config.yaml
head_dim: 64
norm_eps: 1e-05
lr_head: 0.0048
warmup_steps: 149
batch_tokens: 65536
Each number is 128 + 32 x the weight over its row's rms, rounded and kept within 0 to 255. Layers, rows and columns count from 0. Numbers have three digits each. The size before them is the row's rms in percent of the matrix's.

# layer 3 MLP gate, 1280x320, rms 0.0397, rows 366-399, columns 64-127
099:133099147154146150152111145127104118123199121151100174132143074158170117165161089150095043122161150064077101112159133152091098125186171154147094114144177124113154127084141128136112116079129101
099:117127108138171086118076179093109211082132094137155093115095092111122073067085152141194082113136131083197122092087091078156160086100128168193133140157117174115130094107172181087123089124108073
101:171088128141115088118144206142080103167144099144117123128179138143198141125144116103105105120145130112143125097102131121131155164099120120120177113097158103184135131128149133194051133106111114
111:202037092120152036106142122063139119130120148120081122069162053118119111070145138128096114162110133134101081165155106109110129140102114139111149103116155142124196158130147143153076091122131115
104:127156152127124095078127156080101121111067112130127132180186067141163068118152103136178067179107162117105194180103077108126095089155074179193090118175125138147111060118109100082167133148146092
101:148160147186102089092116145084061087198103121073131069080079092176176128153135176106138090114081165148097176124145170118186129087186062137152109142111132137102099139114121146097084151144111164
095:136149125111134083103110154173113208117145166056130146154219159068104119212192131085118095149098108171213138118140146115161061133089192101132130134112144103150120159143126145102120168170125159
097:089125098151139137104161119134117184147161096129152105146042085086163124124130121108161111127113118141154085127180119190096127165140081151127058106184142122136134165137165166097133136118173091
076:130145180162149092106188168141158162132107178127247111126150129130126128076175205192111157121177163123067115140084134122137103112121154121104125154120091097142170141101092189136132149106152139
107:125126126098169161155182163175146118107108130132106087097171123089182141144154087157112200089096116105111146113114174182153104079065133120177112140081101151173129100132132117124085142142129113
097:111153082121138097194099187084184182152208133092150122157215118117194141101148142170130087112147159120126223120150126165114151099107114177145099105165112164161131132166121143108166136076139127
098:152113132118155078203148171111076109130096088130108115139131089112137100130135156127101108090120122162161211146066175088163124117119135101156135174154147057103118097110149172138178157142167157
104:096125126091118193122129182148083138099221118188098120117070169170114114110167168091150130134079102124068122182096089080102075137092080081127156152163153143058086118167133076013144095118105152
100:118161162131097139150104120188146082115095103169122122204133103092162137126096158157081094108100062147138086120096177105168141218175144158195143095124088128142093158133060082130151106105190104
100:143132128151107127188129119134115092164122082103145134108080134158164140084122174183130099114186129196079108068127100114108100157140091143122114072097128166129104107122150179144134148138100179
100:100122121151136080147056115148150152144100183140084107142218168131109134159100126132095079128186147124105117101088105153125151131096113122146144102181130166105063091149138156157162165134109110
103:036146152167116150117202212179154077109127063129149137123162128118122145125120130120138158161120118188120075153077091069154095115132130130099197108131112048133135112145118113135121132137154076
096:118083127117085037190141127157102145185104119089123155119139198134138129127108150184123146117146119095113143119136128119091134152162109147162126181137116153110098144098094122142109158124160102
099:142183129151157141089113132112135119140122138129149146121135152124117134087062169084098036121121098163109117110101138126179107137139079088139172175139177091136073133160108135111102131148100092
095:123136136102156150136091091111133149173119171211185167121128123069126131129119106191120180079066177148087211111172125113128135119165155124087120147143086167159152077120062088092167175154130160
099:156083034101098162151106064100177155188120161115144178128085139159108106110185152073205192152159131173190142160167122170134136105169151170148069092067067127035110118173103113067087140165171146
102:092150138146085120100152132125075145069164127120062123132138119102129086096129134110121089054143139144166145159115160121083131131143112133119122097123110153137090185119098126136088104123144170
101:148210150084147135119089150073129089137120166160084147141158147119144125149173128100084160112145152125079211173119182116144091125108085127046137120136119116143140129116127141124050109110164077
086:125146165128119148074142082140092108143119079145092103123134159104137176136139090166118130108099114119088103099202114120182107174175131154129118097116146127116169156114170096125138152210183179
100:148124146137106154129118129172129144140125126093161124120181130136106105111112158127057132130133151160136155122165137121131062151118106186113103104077123126129107087174126162146131142082114131
102:153199080144062082113148180109161097181107165160116152149121102152149130156068233089105117132184076142177190117169138181111114162121136149078194133140139168138141112141108126149149112123080134
094:120099157120100128138178124194172139131101129162151096138222120146148144155122063081154088123098122143116148098128137115105145070123112182138093144137097143187061150125098099091115161092078095
101:095134119132168120089122115093121143101108146127146141173117104093113127137111134128136122158182127106127186063138110174113128137114132125081173150190136154066154170141083091118070162081125100
107:180124122139129184175158143112147114159135163147105118076096154108132162137115075155118147176089135108111124092142143121182115117163120123116103103139116095119157162136106133133098135115182175
094:056129153111122146104138147126112095119128176096113182144142167111136143066107100098141120132043117094137150069131100120103103174122194111123108115060140173099104172101116130102130185107116141
096:148154105176195172054147082106137134137096179136128133078143121119158139153073108099101207073131121148159139168101140133134074149123109107127125109147157114143117106200142139133138134184097158
097:152128182147164167109124145100118183143139141109056136128113097150192145100160103126178122088088143127112110220128148136152109185152192115168155125100109089117140084197060144173103146170130084
099:170107085128087113173110101206118129129171122134141172090126102168125135084151142149129141104086099083140131168141120149104114216032104132098111143128120129135113141126051122162111076161130112
113:128136139122104091158174153073136028142165135094109095137184156097159103123107130142082144122082214152099135166125170062112126126118121121089092148158127093130098126154185106103131136135206157
# layer 3 MLP up, 1280x320, rms 0.0396, rows 366-398, columns 64-127
100:145144111164065151080137078097065121169147131181150167111238111143167133147205163124146113128241099104063108120124159167147142151180102186109115147102128121101072136102113094093087110118174182
102:170142119137072122121104110089090124142089054165083105106155118133131080091075151185079134164187081147148143133080170152145083171186138116147130157149141086176153102098093114156168121130102153
098:141096126162156111133128093051110191127127125138110130149099122142083115059121087094117150113145135167127116216151132147136149144135114130192131097197102115119122154152158109157190053107183140
100:096123169094094138127238162136150183147148180109099094107092110128126092086143148144144102094147130145136102176098156088056161145125143093071092107127112133090175191121144169145137068135130080
098:111065134122146141115097111164155102121116136150104138074114120116172092134153169141131155083137123186133089134082076125155172140148075090121175101093150086130142124125129176106127166172102087
101:097134146144121118074039119164125090120069141079146136127139139100109116127143132032155145125099163164085141086116151159141166119104110162141114151087188152117083171105134110129143167093134051
097:098142102109174152105156154127085166155143078115125054141108147105107114099107052114185125104077130104132132105110174132137100162141108117108185141119077091116156143178132142135156112167170132
098:109184136091123089144146124150134110115141172179120146118167145130083089146165096142028140093149084105108138120098148092135101105124141069149141117089081108139094107101122096186111120140119126
086:097117134101128102141129098142112093134095129138047114079154150164155115163093098103122087135130166106132171118184157121125106113081066163109153101110148144154123164132144105153101128128142161
100:098129108161121135114123130064112081141120163117166088126124119158167164086171141159196121146114154139155164105148124123122160133140103118201203149075135143072134112124127158145089165164068113
095:101051107120087135176116116112092109137084132181118155132075135131149154148163105139100167152151122117098106132124179073133120109058097126075145157161090163119138079099085195128143172156102074
103:106131123104097155115150101089121108139137124136113151177153102127136117124161143157099077122086163068132178151055133171159145077125145067139111130156145095144084147135146162133150149143126076
106:136117110130080124165146118106133129140105170146083129185033059158121158092156147070066172126152140149103090116129085094097105123139149073117145176180131124077146140091151095102136120045082153
107:151154063188078131153121125102129167092173124176145123188110059087163127080095126061082149152160144155126143100138093185140100178113137105141143101148082172107089133193125114087122172152074127
094:141212162087031126158136166121169101093149129174165142111124123157141212115180148090136115140108173089127106154148057149167075205152115154101116107097052172137101200134153156111058152136156196
099:091131106074069177148147146177147152129142135152167120095152164166131111153109178137122149136125103104126068089137129049096106132146213132180129127124104137075141219079104167110079095117146116
105:165164145135158160151135144154128130176149135103133138113176094114235120190118121154147124129097128148118112151100085106114167109174152087092157165133115153128156097069104158164118137107087097
099:088114160069080085083109092166105126197113139161165150110162087122098157127116154106164136180083088115184195082112094139075188116159168133125126157144108046099138125161105203141185131128102128
103:047105167097159154134105093168128139123138102097157127123132124111037141168081181146111098075141137171151154147176155140113112146095144124141172064139129175173219099153131141118139171145126095
098:121088126101095112146131135193110138130138135134154115117172094100132129114083096127178113115117100120166071071111136141095151120066171134063095098214119109183101072068136139150123182100141105
099:134145112153126132116146154064117208105110115139147135091142124133109137166186150093186156105149139084126110090131069190125093106096109171111129099092152138098158119117116150178058143147151146
100:245136151121114111128106085102094117126117127152115082165091112101125110130093066097133082159090100171094092188089139140139111147081190108158179086169105104148170122142106085081172199167120152
097:151076058124146186122102122111097146117160072101106121134095104056135124070070114105142097100142114067145172081131104145073102110184129151178189091147113112066148157072108170179138126089070087
089:113096102142143127111144108137178093109123135140128122109147157141137142117138172164151102107136087142135093109160166099167142140135146054172149138089164115120132079083121089165081157124142166
100:142126084082159169102154118148080189159170128156143144214142143135153105112132103154194151107070189136123126137166137112103107117091164151136121180132194180130129151114152102156181118159040143
099:085082106153055122157107096135149113095102085180064137135104118127152092172101147123161140130169117139145105174179160139181141128085096137162117093105107081175155162122088109076142106085174122
093:171109114127101111179103178165152113117080176080167169153142163115059200099139091182148148133133138129132170167132112145189086131116126074137165124146117109157087184144126088159099149163155161
098:076081160126164140135101140153128116155155139155100136142141166152162126128165197102072126148119123159145091115109117107106131156104138133060173108192102166142163193152065141074098131137083105
106:121128127116113168074147135117089138125054146120130087136129172145102142141094151114148147094163074179132161170100096167089149147043135135116099080130192121147182124135118183136164154157074178
097:104098109107102111114147131099115140135123160183161137098098169107119164090129176108126114102126128112140142036116127066110105078070149100133168138134186146137068104067105086125134194182119126
102:113086095081101119093128109081144089150133133061118111145067138141091087153161089186122078180097088141132136086102109123133175166136150045150118079136140106130129129100132190144155134145174149
099:135077068154121137115159140113180185186146145127099146124078142134139096066096091116187095148077057076116076034095159058094120158123100133074093118106063112168126120169093113096165140129102131
100:073155158193104192060100123107138175166105190111112095089125153159141131048110132183158176131092098128117127110174118106150148115142085125127066111104087125153150113133141150102142134174148160
# layer 3 MLP down (transposed), 1280x320, rms 0.0396, rows 366-398, columns 64-127
100:195080152120136113144103086107085062208120080163134108088120122110089153125199106106089119141134160090058158125118147128118120146194158126107123156171113119126071093110096093138115080135140151
103:110142152122156167087076125081127105114126157130151120150185160092145126124092141144136087193135110116134100172071111126106121126141133200138127151095150123139161072131122108153152100145094228
103:154132083134175132120168076049125130103103119139178045143206122119067127163130142128172141164091111115085135153160107118112149124079157128142084138105129114145112170149133086082132117118184159
099:111094166171142159112190130120116171137115090139125162097114086163097168121131088110067105123072110158138144095147132101088124167095078139152156067092128115093137158123192139099145104061152097
100:102094125159105168140168158061154128100105117151136135094155109129104070110154098135138129134098114129141125131113108139120133110199100157172156128161095137168098130114119114113121109030173156
103:170126155152141179099135161167132138095126095146154170129074121084076104083101106127147088134113086139113074107137137142097131108142104095088077098138151187179157160129156112102154195165164108
095:142118182157142070149130151148122076130127098105123116143255131151089127097131138119120139122103118130102057069125133189079143137099109113129133135150113168155176165094154150142117123100122111
079:131125100122075058033151105150121138121136126158106150116255149135084127111127116107164139163156122058141132148061102099133086124149091132102092167123129078104125144193148138113169126157139090
076:146072176121130103102124086186127145151152135107126123095077114168097130130153176117090096154184128122141127087100154124154126203144115104130136094109112154149163143102084157142149149111137111
100:139140111115125135135147143162080118091091143144117190068122126133126077156149098138201040167181155138091149133126117139068107123099109146113144124187104119162074062211094109119084146185140135
098:086178158094075155112079136106102106136125163130110114123207107113122158113113154101152077160100177183136171117156073095188112130112167169085074119134113127111108132168059097159180137120123120
103:106116142137182130128154111161078160128142115057129154117131145130101190123207161070084078147110123096163193144112085153168107102140123113152156148126128100148071173127100167135101102108145112
107:156178176076079127137116122214169140136150120145080201122255103140123109164145119083098112204128169121116106101082126095042100121174106139094158095141135122064123155121139144072163107147041149
108:191065118110111148144134101106129117078093119099114153195148079218134145154155189111113109144114150122122135127086112139197155054088164115129127147066071182111129116094122113139177125155129096
098:115206101146126199157068109074103099143127127116079125143074136137129094156149172102131105165161166077110111125075112093115109138175132153121057115059105140137139052167161070097084099123140143
100:149160152197166137139108101108088150085184138137095148104053169143146152087115126122132169046084140083107164062081127171112161160113114168132117144152147154174136132100155108151165177086076119
109:125156150116173132136091084179107116162103137101128147127082113101129093118160115157104114120122096115103184123174110126139141161122215089090135180141109160159105161179086174108123120143139122
098:157138114193134154121146121150119082081065070119102115097176165122146092126134166147134107090156124094120135145144103104152078152160163110141084156107150138120141117137091088171091119095178145
105:073117120114160122132164077155169141163161171136057149144077130116060165127135177127090096155154153163136132142136126153087123159156183078146156074164123175060175116103058189138160162143109083
100:088113132128115107161105102112159149150139175165194123119093126162088145158105160161071160107091107105087137072126165135057130077127129146139116165176102164164131000122176144109120191111150087
098:127112138135093128089140122161144142119129127119137137151045132152117061069152137151124147145118119073155121119140100137169096134126187178171186135113126150137101130162149165168062122121083162
103:081191088048141128160115104156123095175157145140140102142129106159182123154177117095147141103128135109185147131097086134129093161082131108072118094090089147147165125154131094157116173131119152
101:132113043102139172099170165127099165156113077104133068113114079101129063131106177140150129130143104071174160161175165167057141119152167128144161101082117139094096134136098140171135146131109085
090:158136094148120102117101131064131126091039066105064116132183102102117108123086140146141145133133159127139126174162114147168101078180085113125164098133155140130119150196134123117127132170185151
103:178111168104119112096142135156161194096115130156096117116227126172098125129143155132137132116121198148097151115108146105166161183117158113120119114171107178141140195148142070170182163107130099
097:120155082088126154192113112102163130109037063162194078189109129122085129137137137147109094101172107158108079119115101127139111079120111154143145112151134124148123108124141116116152072121094152
095:161221154147135147084177097112103152125114072153122098083197131113165086100135083117139130181117120139114166118112117113102110186165136111147125102187178191121138191183088112162113070111204159
098:144105104120123178120123115182072154120101175106119119102143168139141176130104174138133111148125109100138084099156068133085102121103113071102109069136171078086155170141126155105109114126134175
104:072142188145097127099148129173127095119094094136139041131161133147105146101094173180123122101170098153148210072120095126114127140092075109093150128175146064101148127121102119164106087123121114
099:141105145150113109101166078101191158157154111188164168171062106162096120200105166145133143133156146183150139153161102115108144125116115127120084126108180103130108127144247137138138171154128094
099:125089096112168104214094078070160153198193161089106115173095159116131135108114120139089134145089101155169145145118087132127116125163182078076063099147163149057103104075099122129106061124086156
101:098030118132125151058187180139169132110112129121127123136165172144166142152145112146141081070104155134151102123115136074099115124133062180118168143132182065150192095116183177129156136142126130
105:104173106116096159085164163083160176135128178111111100134183126090158143133117138197131184099146079126169101139141056084170131155158160158148137148117079134119128084145113136123174137136109168